python train.py --n_layer=20 --d_model=192 --n_kv_head=2 --activation="gelu" --positions="learned" --attn_scale=0.102 --init_std_down=0.0361 --warmup_steps=526 --final_lr_fraction=0.0
Each number is 128 + 32 x the weight over its row's rms, rounded and kept within 0 to 255. Layers, rows and columns count from 0. Numbers have three digits each. The size before them is the row's rms in percent of the matrix's.

# layer 15 attention key, 192x192, rms 0.0732, rows 0-99, columns 0-63
105:139161034096166140135191171107169142151112091145106120125151097179148146128130086174108124050133139129139107118118180116130085096145145086129140194139175197081084126117153200132126097093148154
105:111145128106078141087164123139115179114096117038112139114096193089107149129115163108166122148135086143152122137067060083146180165128135111149116066154150122068146096094162171108116167099108144
091:184125117139173114127074142054117106155115109156145126079124138134103081108135128160110147113114122131165130138091123095071182133097128107076106140174131098208111119147118143166102155151098129
089:141121163131088170097149153128109116183133060100132144147151152167138089081136063096183116074087127120098111121132177101081162122121172132107143193155117128101159165180148138146135111153131119
104:160167104121089138147125098108144132065105149126119111157198136147145103122112120120171123143161114087153173154134138134109153114184147121208131154121082145032111143120148088144135146115169150
092:178131158136134106188110171153073140180109095135109125099144092149183091072138116181129124115093116132159123140174131103157077104126138139122124084169140162187126212122093097115137132095191108
091:152099136120078087123155114091193131129111142151129140146126159138069106215075181151165107099086163109175172156129157113078137117063070098130139135155198112072137115144085193109136118151177092
095:086047070105157142112118188122130156132164136122177136082074173153110167161147139109097142098123147096120104122139149138123170184115119150082128078143154128112125101117144169111136123160163114
100:117069148084165093124159140133156134184117099072134140160056186102119198176118146107134157111103107097145119098162120122144125158105100052119144052165151118102115119086154069130148091163134145
090:148091095180131145120140113050101147116093149110127128122145149124104119120095178169193169181157110154174135099075145124123112102089083156130093101119139132059121110041145116088105078171116096
097:152156156095174142058165089158106092165095101096124147138130100141168080184163065133131129104156143112135171117172113112132093116123103107145131113136136121088181155161116057127119112078209184
099:183126153122172104130059123088133132162076150124109126108170124167206083082117124136152142144091120080156094182134153131156089104099108117115139130150114114202154138123076032161119116115137142
092:148081128135119082114127105103128124134112125127173148173132105065119139153151166171072107159107119136086089203099116165113099127112070136082158171104077074168121159118087131134167143154133111
088:214136174090122191095173168125106094136130039105123102184125132130168053153146049148154119115090134144075127162121136099122106100162085158180133125130160162152100138136106112080116097096154185
096:153153087143118130120135121167137104096114161124174126109158122135135162157154056079106136145091109126170140133158179147127123149205099125107169118121131190106140111141128137159186126118171186
095:079184113196101141099141169113163171139125097127091133146231127121073096116101145145178133132113139140119112097114194098102083131196128102102169184132120144063089121113113162109125155149095123
093:144193118125156102103117082129131122129098177163132128104144102183141122112092117132172099126084139174101127144103195146152126125175127070108150159102207217139131113131169148177144086168104163
104:134141073139145147137120205153127118147133130093143130101101112123150143069116147124146111133142109164134163160214158134153087091095100180150106163155145105194140154130103085194110114101122146
092:129163127184143101156077128135071158158124095209129173090053120166113158056112178162088097140165168148131138119138128120068140133146139139150151166151126143182125116156161104159113159170157112
084:143124176146111142097142126145116132123173104137124098124151124071155088135124181142081161169127162197073094213093094162170108115148122103155138108145090197182126185111097092145093155143078105
103:113142045128160135118163182088139116166097141204131124149154149123117124152123112164142153052186108175134114087093219128129107119130168117146096175066152130106090090099161200133116118071132105
099:142126101145123127071116162119120105118156085130140149119215125117154153142131062133114139062120091102088167054188179134106114127141153151167191182136076112174145103146160146153137106116132123
101:174135087149124115188103154153106085159118145106129197158166132147170143095077100053130139166063161140136179116117173130131058124116161214093186161136122110246077160159146069133126122132116129
082:082153119157120124084135120161115187101099154135104128128109119117070141149137171086181143140148134140102123092163079143160122099160133072205097105145136120056085132099109126074133107149098144
101:128054145163148078073110155103123120100196135131113149152143128160179078116100140094157165133084134063055206104091151159076101128139137110125177122142100149175110086145146061116133111154119177
093:063120103151135194119162121176156045102107128114166134075137149096141146118135100179156147110203182161183187083162125107082127090097114148163077159099202130128134081099184121160135113140134137
098:121167113103116189149161121123139129153111114098048149157145133116152134064099123110160173137169117164145097142102172142136094123144136153171130141135093125159092090116131175091116163120067133
095:165128076113200105159094124135158111027109154151111101087120117151149141138150174123131161136118122112145206165139132157121148127139160121108125136098151173130141047168118100150112159128134117
105:091138105148134184170169110104140155151132115134111175151100102081090168152185127154104147114150134132130093126114141146158145129154155177068093127083197175069074148150161224195104140092144075
105:128140082167138103155112120145116128080156129166131119132051171133068123176141217110103161203144170104122117167115061147110144162162101111152127084074058148119122130109161135109109160159158134
111:121178084118145129085114110085095138113063098130095124113112117129082092120118115176210140129164117137134095113127166101107176100108131096173120139117069117084106136161139223144137130130113105
110:213105159146148096103110153132105153119113076101189131067074173129115125162152140198126093081133130080060104131109115123133150090067151176113123079116103111179146141151082133172133080082162122
100:098134170156115084143123118198113129075168136149108064131076173138146155160131164064097101163160126096163155118108085148138152221176107076132165083136092097149124089066129086078123155170119168
092:192169129078144148087155113147128175113185097148070058156094128130140086127106156107156172126143098104099147134130164124038104091121116193126150155106065066127151148134111147111114108140163154
103:116121175153099091130060128165111129132092114172092126119116113137118082077086143146098114158150192119060078119178086134140115115156135105120143142123088167219086180142078120121128120127108148
089:167216140140098106169132103143143140160114152152160157062091110145174101122150072110117132103129130154192158122151208109124118094130104138122071164147197172150126174171118114174154090095134102
108:170125067134143063116092173150111155107116178156131114066164148127148139072079140102133135165062149120170166134109172101119105151136130122120146130138133074182129128121136142186124106072140108
107:110146098176150086132158104130138129064130129106124156118142112117117165180134127142114126187130166137158138121111122122111071119174138116161162137111106113111082178148213095097109123144110059
100:155121116165096090150120094168143103111094156119151133148116147149127160142104129107131082124085179093154128125148107128122160151119070099098195140130147119152168055133135135140139169157161171
089:166105127096109122112112138133099117147151146162096129146100049194174200103138086141128146137101128129165186132098150147157103136135110128132142068172042095170099129175099109158126153158139087
095:071173167122176174152184164142172142130122132137172104135138152098134079160134111161069082133080072164156130160141121165142101221165109054129136079159173101096156131056100117108095111133122144
105:209100108145119082093092131152117128066161148176109135145149140121150089110093131126164133159136116091102169134105186097125112161146144102098139141108128135189130069151140107115124073108146155
094:081089148077132152119154155094157095150160103096175153113109154071124062138146113120164140076070170135122179148162096132102180167115191142123141086177101177144180137125115149115123072143069102
096:138051085072079181101159169182142125090189166111124118133116155100153138072140112046133182100157172099129164108143111103106154123146118103115137149149187154142174163138141084077134102141112128
089:071177093117095146134118111140175157117087100089127132126167166126147120122150160145125075124134060110115125194144136123133087157134145090193137114151136208136127127096179110106148082131091173
074:104083213076132156133123157175107101144127119149110126149134127135160090139162086141124075087124133122114152155224106120135147125076075112106165078155147142130129216152092104140115120113193088
105:055213156123066162146173137127134136137105118101100093105072076158060126153165104140142093121149151112153100075130159114144139143175132120114141137153167168064096144141164131143114119143166122
100:170118157136070165135139114152118116142081073145134079118155098138081118114160093168158096118137174159169117087100168123155103079140119155115119146124112124097080090160111118127131155072141098
103:220161126145150082128110088097193089113159149135111084125138161171143107139124134079128177164105098099152141126047142163068096138178125162090183097087120134173116084103133087106163139092146172
092:133163150150094117139124150136157163048146157116171140142128176148060086177181182120105078177104142113087077171064108150139100137151102091111148125073115114083136143116089166052127147096077087
084:153170086146191062132064132084095169154109125191101149105135134156118191141071178133135143145103147086163104139112106132092163120134130183118109097093120159120117134117131115147164187157207117
102:124150171062144185138161201147123130163191072164146085141053132199151111124149138125128151101098085156083138134159119140111141168201118185177128131175070140171122154094121092071116135161159144
101:165040134127147103179079150111089102194111109140150134060079160147155116087128138103071104109119189095082086156088088164115077164110127173069088108112098109255146135133068085122119118139134140
091:111129103147140152134091098089163149127115149086144122123149148114063161150081169154119116121111135128175090133110136129194171119064154180034145155139216174100104091109121208164129133102116137
102:146135112145073161146118163117151147159209046125103099126120125134155156111148099122127112046124121163157083120061191156050123131178163169092174145110095139105125098128149139113127098113131139
102:082117113138091199092175127120122140187107065147128146132164094059113095115111093207134100101183150188073104143153108127123137070107140105169108166150111169102170138128116187136122072145085140
094:114042170104138123136158117198115055168194176140131133104125131102182126130171090116122161108148134201116141112149165131126081122075107149097095118073142118196168144137121056160136127110131113
108:118181154120105168155114193124077147149147097087125131116113142076151104101167111080124103116102174178142116145153143173132149123158164185090082111136127082159151238175108122140124144075128144
085:074201069174184081104116146100105189117134102161102102124111143139083147148090211155068154126137153132108095132134083148095135186125114120143163134090116154092120113069125190117115127139081116
098:116114097134138151172133171135161178201102091118118123071116168175142143120088172182173118096103098134184110117132118139144140082094116202158128137199115095157113104084091107148091125122116166
086:062108035108168084157146114076142131083121124136132100130174149150099160167132175113129134130102141154157110121084105124161103163137134058113100151110131124009151111122106154113092132116047110
086:103152152163106117165117125100116162124102126127129088176124130064069134122140225156137086106153156144171096183083100147170130163119106159156085091124170141051076119099101130143089140131069090
089:110113120125165169114138127142112125098099132133140130133095116137133149117134141148120142118165096115134133118162064093127041099157121045136132082083103163123101129110123096053119108157191140
095:221130136100151107086169148131135139149165115093128131127124176137162128131119084145148136149125140124137136135088146112053093106088083135206148156093142104204176172149098146182138056159147075
103:135129153131094171109107106163151090164065089106112164186161075152139132065099095129091124115126137116102155078147098134098083072076144153142120139140077118230093116180144063141099146096167158
091:170164103117155115113119064153117084086088105186114128138080118138119049127130108123112095105083108116104152158211207115133127071122073088125112161146194177142142105162162160142096134102090142
097:178104119110172148066107134125109122175088162108113143137132146160186113108151086182156092133182089114101167136178163111145096086093117117151093155101082143190163117190094074223106085113145128
098:089143125185136106140101062134103170101177121157141096141139159098061171206090207153143133091122113129130076130100091148116148165102106122144170121118107141018135124051155195071130138155111116
095:100042158127100146130139117150131083164158146129111130151057120163162128111148096125109158122142144130062127055121118125100110156094130128109110101115068106186114190125165112114097117164052153
098:148194098135174115107147119106086153121149115145081139113091138166089135125114165151170153135189157150130110159133117142100118113091120144096117167113155159161106110154097181135121136162100139
098:109179134096126124155064193159113149101157126126125168125156137136106130109140141082097102205086081148125106199112063104138108137175168149114144111133142108168140218126082113086130134075128150
087:211067147078110093133112156146123102170138161107146113142094146151161135072108113163087130129093144061115151172134112111116151175075119148100114138152194077252172127130113054114151139147171122
095:167132170151148073124069121132100141136088119183136175087147076182198107109133114127151128150131144061113116185132131148130126082147154132106125114118111154148140126127067081134106138057181222
087:133135072178160119181091104153139149165138168187123118086123147139172156127095140122133203155107143114176107075144137150122153158183131152125130132098098096189144112143140144103133126134128144
087:072144155197106167144123122129152121112143074161109083175085111066062071138094172108105175144146144139116148129126097154165121159159107140182163099119113113037109138086115176060103171124135149
095:123162154095143141131162084132128115133093131152133116175169089098139109108147114155138118146137053148167119179117109107164123126147105137129115077106180170030131135127102135105145186114151061
095:164109109137123174120122113129159131184122117162119132178157198106193094182127105122081112063130101123145131109053153164150114148132148079097209211092122128146160085150115085113089150119141095
096:055184164171108111140116132125148193118126073139142132143135086092040108120129145146151091106146135142129090076108112139118104101137171148088107156154168128058111106108068185099131151106095136
084:132058168100135128085161113140077118123164137117146157084153073165133138137121081152142135145166080128090147166196120073108100151109120140083132088126104129140108134123122085154172095137122147
095:151070127144125140189125148161123104171147154182128095098101175122203128093134100071142130086146098162208171125144186131146159115134157104093081131134123083195098123153149115156120137115103085
093:102219124135119149093146148112233107061125135158056148091134082161129142138119164107108170155158100118115107127134130152127112044154161140153107121139101171084083094117132183125125158136095177
100:108179166122125141151180168124126150170123134104095162105066083125084102062153104128133105125140144132126083164159127100180130071117092117131074087189125092057136166145132133119122117058117193
086:094163043128110148135099113146140152074132125187096152110182092112085123050100175114097153138143137158137126119153091121124104120160141117157140164093131158077117171103160174165128166123112085
112:202134086139130093143070201173044127135182120199099133105134122118131105099108111087075118168056149154142118098101154145148089153122114154044160154091102084195150197117092084134132154142109112
103:119139134139128131136164099122190106085105143161134148113111150126093133126114144173122161129124155137134141138152113137146095123094165062172154100155171191110087069110140135113146102150059095
095:146078103130112174154099155115145140149111103162130147125154132120115108062122180216116129117183156121123097159115149111108151114115135185114089109187168128146094123084106169166127122114086085
095:089135116080159110172168075142137120093078165106102108149121113127155126130120144098094146110080117128138152137163060134160158163137133115161157072133138152056089115061144134122103165159150095
094:166096138100137142117120167105112113172113112104113166096139097155224100131100102176168113098111118102151137142151113103158103111024158186088125104156182144215166125116095115132128084132170089
101:114154197165076121164130092136090108177119110135130123095086110092120211194131158132116144138134170178133075075091141113109139128128144132142078145101103136151090118077103175094142135128142135
104:035165142149070173150181227148103183114133106090136163127138155069120131143132165168154111101158069150091100126145149142096160093130142165150061107153109125083114152130145166144166067125111123
078:127111120145111121124097150123125086139173106148137121176109121178182244151112076128165185116101106124150147132144140175167137153175088150116123144142116177160115094099128135151169112141172147
100:072092137119121151173123141132148184184188111127129087178139121138084136139125160113094125106136109154118085128088039162158173153159149155120154154111091106090138161149138110056074127169115110
090:035110134167123196126167089095157121121071130129160126137112126118121155192145107142060118139185106141123069110156090155153088113162129156172156137091160109085126106114163149099170036191133109
088:120162081135092170133125153138126131134160182089172202094134134100130114080144101044113125148160083152095182095156147142079093090104181106109099160122116107137104162166133109187121106101148142
087:172071106106124091070069050123138079155123167141163102158168074213101108165103058120132141112113120100182167089165144109131086112067119140102166197127165159129145090110130106133155127168176128
089:076142104116121053124137130144070142090095096151077118137125177170113148136101168106163151150163125081114119132125085152116149154151151108108168102117156105059117134098158163099140150137140128
106:197080132120156115128076130129065141153101158098137113168148168125099114140071108108121152152141185132160187089061155165156091138072135137159113099158138056184115083130110068123128142150168146
103:142142093159126128156119143109147130163154147125130129181155135087136157101133110204125096054124156132175162138106161150145150138079168151125157164094096139159111167178191153123106189103109123
104:048137090069145106087197153115124185127221128072136107076113125145137118105120148158165149096125153147072131088157157068110073084138146159181083164207075062087147131079134157156121117155092173
105:159068106165080086064091085077154087107126131105131103109158111142110155143167105082153120119163114106064188114145098092157176135130116171093112116110128138154139200132121102146092144117104087